Weights of a small transformer language model.
Size: 9 layers, MLP 512 SwiGLU, vocabulary 4096.
Architecture: RMSNorm before each block, untied embeddings.
Training: a variant of Muon for these matrices, 296M tokens, 9021 steps.
Each number is 500 + 40 x the weight over the matrix's rms, rounded and kept within 0 to 999. Layers, rows and columns count from 0. Numbers have three digits each.

# layer 2 attention value, 128x192, rms 0.391, rows 92-95, columns 0-191
548564464436542549537456432525490503469505473476544503454540478468434501491502573511555524479506504524497554523587509449554520540529506389528536460489502520504511465459534493426516490407490559455509494474459563400511484478424376462454485574522445477509441548447495478477526438468542490499474510505485572501541537475566460474448514536471534500530476528502449467428533532494459553455492527493489587508565501471442512430539451479464623523558497412532452494503507507504543457535482498414412538508454500442509538489522485527565484492463384416520436594476460526500485500526561461447
510486516451438494485475442482543471499480475469552517548561587511457490492576512490462528501461477537491496595471497555525554573481536468523504517489498510506481498455474465530477559413492491455530430464464525517530524548525515525528526487449504472507584490579408493524456511506535452465588468436481531465508569545555485476424405523523507484483540471489567496460475415412478515509458448520489480498478578549511497418529531511537460450546467471485415473441473432486549424514597500478509545545556522515522583471442424539453522488526566525453510499542494495457438488586505431508
541430466539500521490511445474461548491504547495530504520519551468560465532434462477458473586476512529552446506465467450557418500539469527490551501439452555497542442550528499441527543517482574435498511520512548555501514499442480482444454461503503414515524486499504470486533479475526478495588506446512559458526571438464535477492529462558515545512539465435452490498453378566546491500631477508536521503456492529469475447488492413488490525547558539509445533499487523468488479460452468534504581541599503508433498501536508476481458506475519507551491539498536530543501455498543523540
499520559549550535560500515475516447539570520471518518482535545428531428501488488511555528501469457477483513490415477528446548534493471555491579505533597436561456507597499491529507521505459504538497526504527551481481551516509541463500466552495514547519435433460466543469513553492477458445514591516420548489501452396559500556523487574530489457608459520485376549585463454529446419578543492492483492548471490516468516526469440547460521491461536496473464504438507469486481490500465537520504474528449504546587494511491469431568442443490566524521518480439520507513475457449505407532
# layer 2 attention output (transposed), 128x192, rms 1.24, rows 92-95, columns 0-191
504467480493476476449501499498523435519528471531503458495506593523477444524619515452497539537529483511475534504498488555460589481459579452507524502551528476476443481459440498504474505514471463490495474494412444523481468484517467526468517533480469458526496448568479466547459573596465525517531525536549465538469601460447563460584516519469544366455452510510481507564516451509512497525567428489500489483521475528478580511534450464562518484507564459549548486504509552510425478378517499538573464534516441449464512551470466495543514504517465496523469507465563503463507478463469493442
469437557535538525597443552458461506551515527529454552396528546495542548524516452488446499493460595491548512448514468477539523440525539463540530520521519529513461496533410488458537509553478462508512544460427527527548507524466480516485491512530512523465491499425505458543475445446532514583482548523517458474517467443473524525483512490515526503490456494486480492487535530483524505474518581503552536428580496577552504516527492504482479524457521544561462465511498547468532546493490518480501514495464473514501487473571468458487496559447434503410555481475560456532549565500465468477
553509469511519487473508478520452466535559525430603520491533469537517487380537596557447479489533508477483514474495516554515510567453578417555452537432482454472507476514534475517529402566434505525580432481497529493500487475535462466515529514491512511500488466518486510546521531573517544485473506535521435446493420472539436471503477490429523529524493499506505529527536494475511537504524523432512421482552528537475525523495540539494454460508440507473542516501489517518534492461536506457517441509450555543491564447413483475512546466413478475503495506527470542464447532489359501526
511509471526539496489514561422545574470450440497561483493464510498516534520495499511496504492524476393534522498439543481489514492502510503489496560478547501498486479435549544457459544525439511451506508512500406538486470566495485573505501416513467499442486495397509493493469564502506534557426443486557566454477542557556450522515490392534499492469475493442581438467490537451548592430502572486494519529466530535534518386540479462542538479563497492511498475516430522500414512488530489483405497460526479630453504587439532479533470448449451478511449437549500501560535409587451479565
# layer 2 attention query, 128x192, rms 0.4, rows 96-108, columns 0-191
474428486502511472513528468525531460458478506519447471426470446480531492479519551507546483509482550514514512474506486490491524522471509485475560513547557530508524526501458474464521498491542501460465493476471448462453510501487576462553490514511510479493511490482530523572487549483536483499486527565541530534523497526418516464515456523524490539451493514452488497508501471478540498531547480477553507487537506488498419488558444543490485491474472535523478488502483492476555433472509526498487460473542496430495509509487474487493540518509446472504501510608500475563493530568487525465
524510449423516558446461511502501551541453499489522518548509484429511523503464504473479482494528518497453515515481423495487504476489545559535516481488471504487480430502464511515531531493519501464432556506506505484478513456536470476500453479546455494536494549523483508526459456513516557495504474560516564428489489571487527532502523482489510493460537483522499520498468480455417491477544536492501508481488494520438526485527533550509520480545526529477470528454487450530499477573499521487516484555475515543500489467479516478535506531452496564484484462506470432478460427465452459515
492447497528465512478447544528494461428480532491506447419576478458497524519432581536519424456485568476514496522524479480472513516532506534500524463547460493552518534552491493450491499501478547464507520513457480470456458490508518490499461479534465532506525591511579520433509546419480513518549584467461491484499517529539535449509536513442480527488549516518497485574503490466537532467508553478547500496399531529505507470511506515508498496477454507509504495487536488497417532507493484528486527512589523478542499500487429528454512505435476472567481553558457518513468521554496563482
462470467524471515586460472477465497459554479541579466549449480486541504464531489512479505496511508493517565484483512538576475571499485527465508518474522423469499486492533505467520526479508482525541457497504506510545524472515508515503459449542477499491492447506487558503456524507510456443559530519524525508553502515483438515456586468510517507513484529452474429531522537529530493554520488481511510485539474533491503502454497541499456513496524482506522424466529577539511503535493497518532466468425455521492523472515471504448440516529509494456519501512446507490485508493468504494
506475554414504471496511492466560505411506488542528455532431536502482523544527494483434578501479455423474566488466525525564513532518489440512539486503554441515584528478479446513442500489532460539495482489471463568481527496488520519407484517491531488531514455489507449519536483517516486526513528561450487542454493547436451493525588486483482520478494482446536494485528498424567548521526486496512542439512500594468470490455513473510496468495480427536497487501462534549474514474468484486520494461495528505533518555520522492535509478434553488471488508446502470439500473505425472575
511493542439496469443503496542526469565455463517439519509517536510489490566588510493483509489494457444471487524510519493453482462504486519552541535506523496547463510445514473530485505569502480523540492570488478506538471539520545487422510536454491532466511469486461507480540504520496478545509509592468480462500494461535586482544453499520518516460506531543509504487478482480544464487500505559473515469445469540448500427505530482533471540473488529510496527494497509471473499465511519521513536480520547488567530516514544503528517563436506492461544512470502487486439492501472510547
613492570555492503500461502503483504563467500503567568443520490530513490530493515553513564517486443581554495467500555538488484507424552477517501525550441521476448504550496478469538449544459528568432534489463537518472549495549454474444489453537466474475556571557452525451488528498462497483517460464430483481499446472512497459505458514474445492475494450550456551518490512505478485516517542498510559499474517536510543558420527511505500514500533524516471536547468483452507477476477422516491542546514545452510524478475492516574510530520424512467471541565578435588470537473527440506
535501508462524531499532477517449476533481460548491460568466515481522503459481549458450559499486518482495519470505485521463474526519537428581505465508497535467507448484492507465489536534415474520482517485448534508590509385486488486482503536505472533477499474585476524534452507508503469502499482521535407535479490498479532504466537499509447522548500507483511431527551524453480457445501474493537537520457472561474537542386536551500504516523568453447515448537489509503496517561516464470492549438504527515542473479481501553555527526499426488507460567577520482495526462463516495412
549470505567495537497510487496508505429494541501461467518519506503504451531528545485490521519450466516496504512474475511562499472474468537457520461524468492444480502568502559496498462539462515460475523441454552462502517506504513531585480541533559493504508505453471473514470496490514584450478526456473434520467455510481458496424511511505481488506508463503462529489542525508496485441460543489525514534489509484565561562504482538512449509477480421522506501537531526542490474502489503511471478465539511479509496497517512553474443483488475541549454472504563489531537486576481453398
518522488523525561493503558507561448422549510546500491587532520614452509547489507539477521495473444422471566526434493491469549510464514464572551494356471452463521503483472532508429486468542502507567508515552464446512477499518518509481473467531528534538535482520536493537517537539538492505443498550547451563477520500554530460525513469500502530526547530530445476536505533492518470439582518524587472544492503480498512529468584472505494505481486456523517448502484459491491502505517502399525522522464469522494479489571485520539470490474550539465508514507483518492509444480492606550
558507526422502524463503474512485549494480500521516414593475506471504469507500543455475461506478519421501535487408516516473558543531448474476522523481457496458470445490473437530492543485460498515492532472475566488535482483517491531429503542489516471481502507524481444485507508514529565504441468584480468486446489555504453479517452496495604492500595531532538475560527492456521467524528558469559531490555451505517510502477530462499452556401534433429504500553528514497501463501489480557531553600449509568479493460528582498485424477438449477608426531492474519467507469482488497494
511458530454496493469520510474479494509503505486477463444438504492503499514560577518488520452558499549495487504496443507569491539526549533540496559508574524461475482472471522559470554450540550500518545594462403452478493533438471449425384523502501503448515497579495498505500498537499568530631496440519498511468535622456531477508549532533515494475491458535546539458446472453454496453538587594458498552499460488459480495505529479572470532493546442543519497551454534480500470535510474491518488541489459458477442509514505533485518555532418506516547458538544463544521516502521507493
528494469524568511451453497512536519488553474491505547567512451560562445501522514471485500486476529532491517551564546491505485485528497470560506566537518561537502466563510479550450513536446494487533557514472478500531455479552558534504586410513539496496424517499527507486499564494556378421511481493487476518455539499507500476494509528518463510515510518508531430572513517519578554515541432457545476506482486447525502483519550530539535479481413576479474503453536522491458483472507625455482535492514572594445498524497446532539488461474543415465504557489416503459557406515465491470
# layer 2 attention key, 128x192, rms 0.425, rows 96-108, columns 0-191
467477520539486515510497491452518518495579510512500481454499470484464470433504512527524488490504506532502507487561511517514463467483479459450542503519466490496564468517563488484482481427525567479498521573509486455477479530447513506440516475528527563522482451523454489508481444502505521489522492511443478509563521524521482518519478512487470486483493423502471513494483536516493503504474493554497483478471497462548490550476491464508520529534479474453537546429505491423584516562470542540498488519464495512504517453482435513483492455441504500504508532512478458505517518459479488517
481476529561516517511467454499468562517572504483520482495474479503527523470544474457501540505520496559562459465520553534425469493458451466489542411441540499515583556457582457559525506500502546527467526479437471487484507528420448483457489519526449482479434437491500508537502539470475488562506469397475489500471475504494535524540518574488509457496520408494520496513496530508512519455524473545499496484538503448495527546480588492531462522471584442470487499492495491482462511507500508509567493439422454495457557474493509505422500488497579511439448454426450502535460534484533513539
520511468444546487480517571515523551460409485518512517500469582611495539480557506501516507501534463494550534445494586553513469507526522462474480548478485458454493475516476539510505466488490533535514486520484527494500498594554533469488532555499439455508462516541509507518475500516513466547494509565597550463547494454477448510478478463511519500492469520525433455473512538512459512515545461486486516522556471502491517528519535469482507458533511472546483526456473464527511465473453521490526518494497528455492481556528498535528455517538455528454504447532500507531450443461520487483
475480521451555447505508531506484507486527519513510490469482454515527510536429498464477535489431524495527574548455549546432522487474436473524454475496469515509493519525476518496496464447493494498499451450461514520507547513527506524488555563511520559482476512444496464505486499445514502550504487458473529582478490503530594538473495476559503556528488527515529533455416427455464420496494438530472506529455460513534498463512472495519501515518498467556504494537491472546515500469468509462478533495501465477484456499519520526518564470469457511498485556507424504442508525493559463490
537469542488503533503505505527498410551497546494514544505518466460544464512471480496423515455416492534530509520490487461526544488470447513447479509526489538487446521498483443484479477437486437505476403464470458485509462457539512544494511567482523565432551528478504487524502440554486516468545522498483529516496484490502567504500498512546458495515488512502446566451459495426526473506456524535485505471478455519537525522428498557500530486494508564540472484490558511524504522423488484486480513521457435452537503481533436528490526473510483523505564473476502522498554539544531478479
476516445531551531539452479549446487517513582467508499484502476489531461470497511492499516474488515589541520456530529480500523560504485456469476521494531499486527480499448482545438417503462494518443414530465502529503502485421498497513549505484438480498523514535459471514554566503504413481545520486542497570459469512470494531469537473489547498499520483510440525514583566452516438495456508516591569462468461508489559575512478540492530484522524477466438466502526524501470497463490590434562526508459446500494518538542510488495428464559496542508508461488507471482516484513510550504
453422524576460459514447513492507482463529516506511547472492538561542495468461519532490422474552569501478457488526537565505523527594466464481507449518477465478535417557548496431513542504568499511486471514562509479419510555433527530566569494487480492560461469496516458507418503479515476513442455459446432506566508542507386494523522470489583474482514481515426468450523514562445493480479492459471504522529466442482470504480493501412431502464508464493522368544500499465550435539530483476579511486532556520519498505461471460487501479564463511531500530519510474545445450438500502502
515467473483492496529468503501498480488476481483517495463563541475519498471472519488489491495502500469427520500523488478511491531516463424485492508446434486458511504516482509452554492498503495570559438473517481485493459458485509502546507503486487510536462539490520558477536513513498483524560455507489523488528521464468489511512540517516543519474519523492521506548502515437505465481509493533483557467443484484480480540511515506501481528464481558524464502465488564529544473453536542501447518522585495513541506503521488462481475531469478510512508444520489544488484535481480506502
487471530425461536473488456467491481562495495481575535538502551457543504506521520485502503498509494468464501456496521491483525426489552480521554520503524486490487496442478518472508481571484402474491484482557466508487492452442466507491568511459474489577455512446498548511561515507441533502536485479447489566552444491533490540475490498531553491534482511508514585480442539470539501472442471559481516456480487519504487537511536504571506503517510574555516543502522495490487522469536449497439474513548523485476433471573482499510597552448539553499516433528508540510548608555463429527
516552462545519524479473535502489462494570504467529486503487471510514502486477560453540511563508513544476519524473492427535524459424460473565460463413474450484459532492508474514538423428506477520521467586482504457523475502565582514483419524574534452524523438519517498466472481450528474472504517471498478450488531458444585466553460491561484478529458454485480559508470426546476517489518484562535457575466535526543527545502551516488481486534512543534455490492518531497514541479497494487494478505507483465464429506545501478503483447469477489490475464466458496505534555485536494505
562498509479438421434488534492454499542449469526454453538418473572497530576492506549404486564539456464507528469467528535509534461497492527512487532560484474563577533491488468459573460491479556474481513445569473520546535476522549450464486501471458496517480464526593510453494568526501512489576505529522454441505485393541527506501501437591501466478499428475446490405474517432481536465478468495456559512530465500531499467442466499448535512543465472489539521445441452485468504535436487470489486465478456483479519450513502530502552504485485470442490449515473486496500457537518474525
540433510511473495516399502515462554443515484491492393476495496522506471501460516532519492504507525580502538500516509521476473543431490499402546450542541442516564534489434555468556526424580515526495503546528498492546494498461510492473440477503470514463490426537529496494508527492532476405526481480558476424461557502462478441522446484481531474491526502570494516514545516515491532448506473480536503508457498513484499547527498462510511506561549518469469486503533581490537433474508507542532493470440467498492548506464484485547463547555508461479480509450463512512511504483494595528
510538477464564513485499518448515431495572420485494555504499453510490435465509482505474470478522535501449487519358506486510459515541543509562492531481485537461574449532508538496553477521554496507477566420492492426517475475431447466542483479475565528473511473479500490504423531520538553597554513426475558497497447426556540492511550524526495518499495585470566426550460559493473526540547475477455494466499428481554509617462511485518468533551551536510483482529535493560518471511517534524525437572533587552518410505430485474486544444499443508479461538560444503532545512541517506573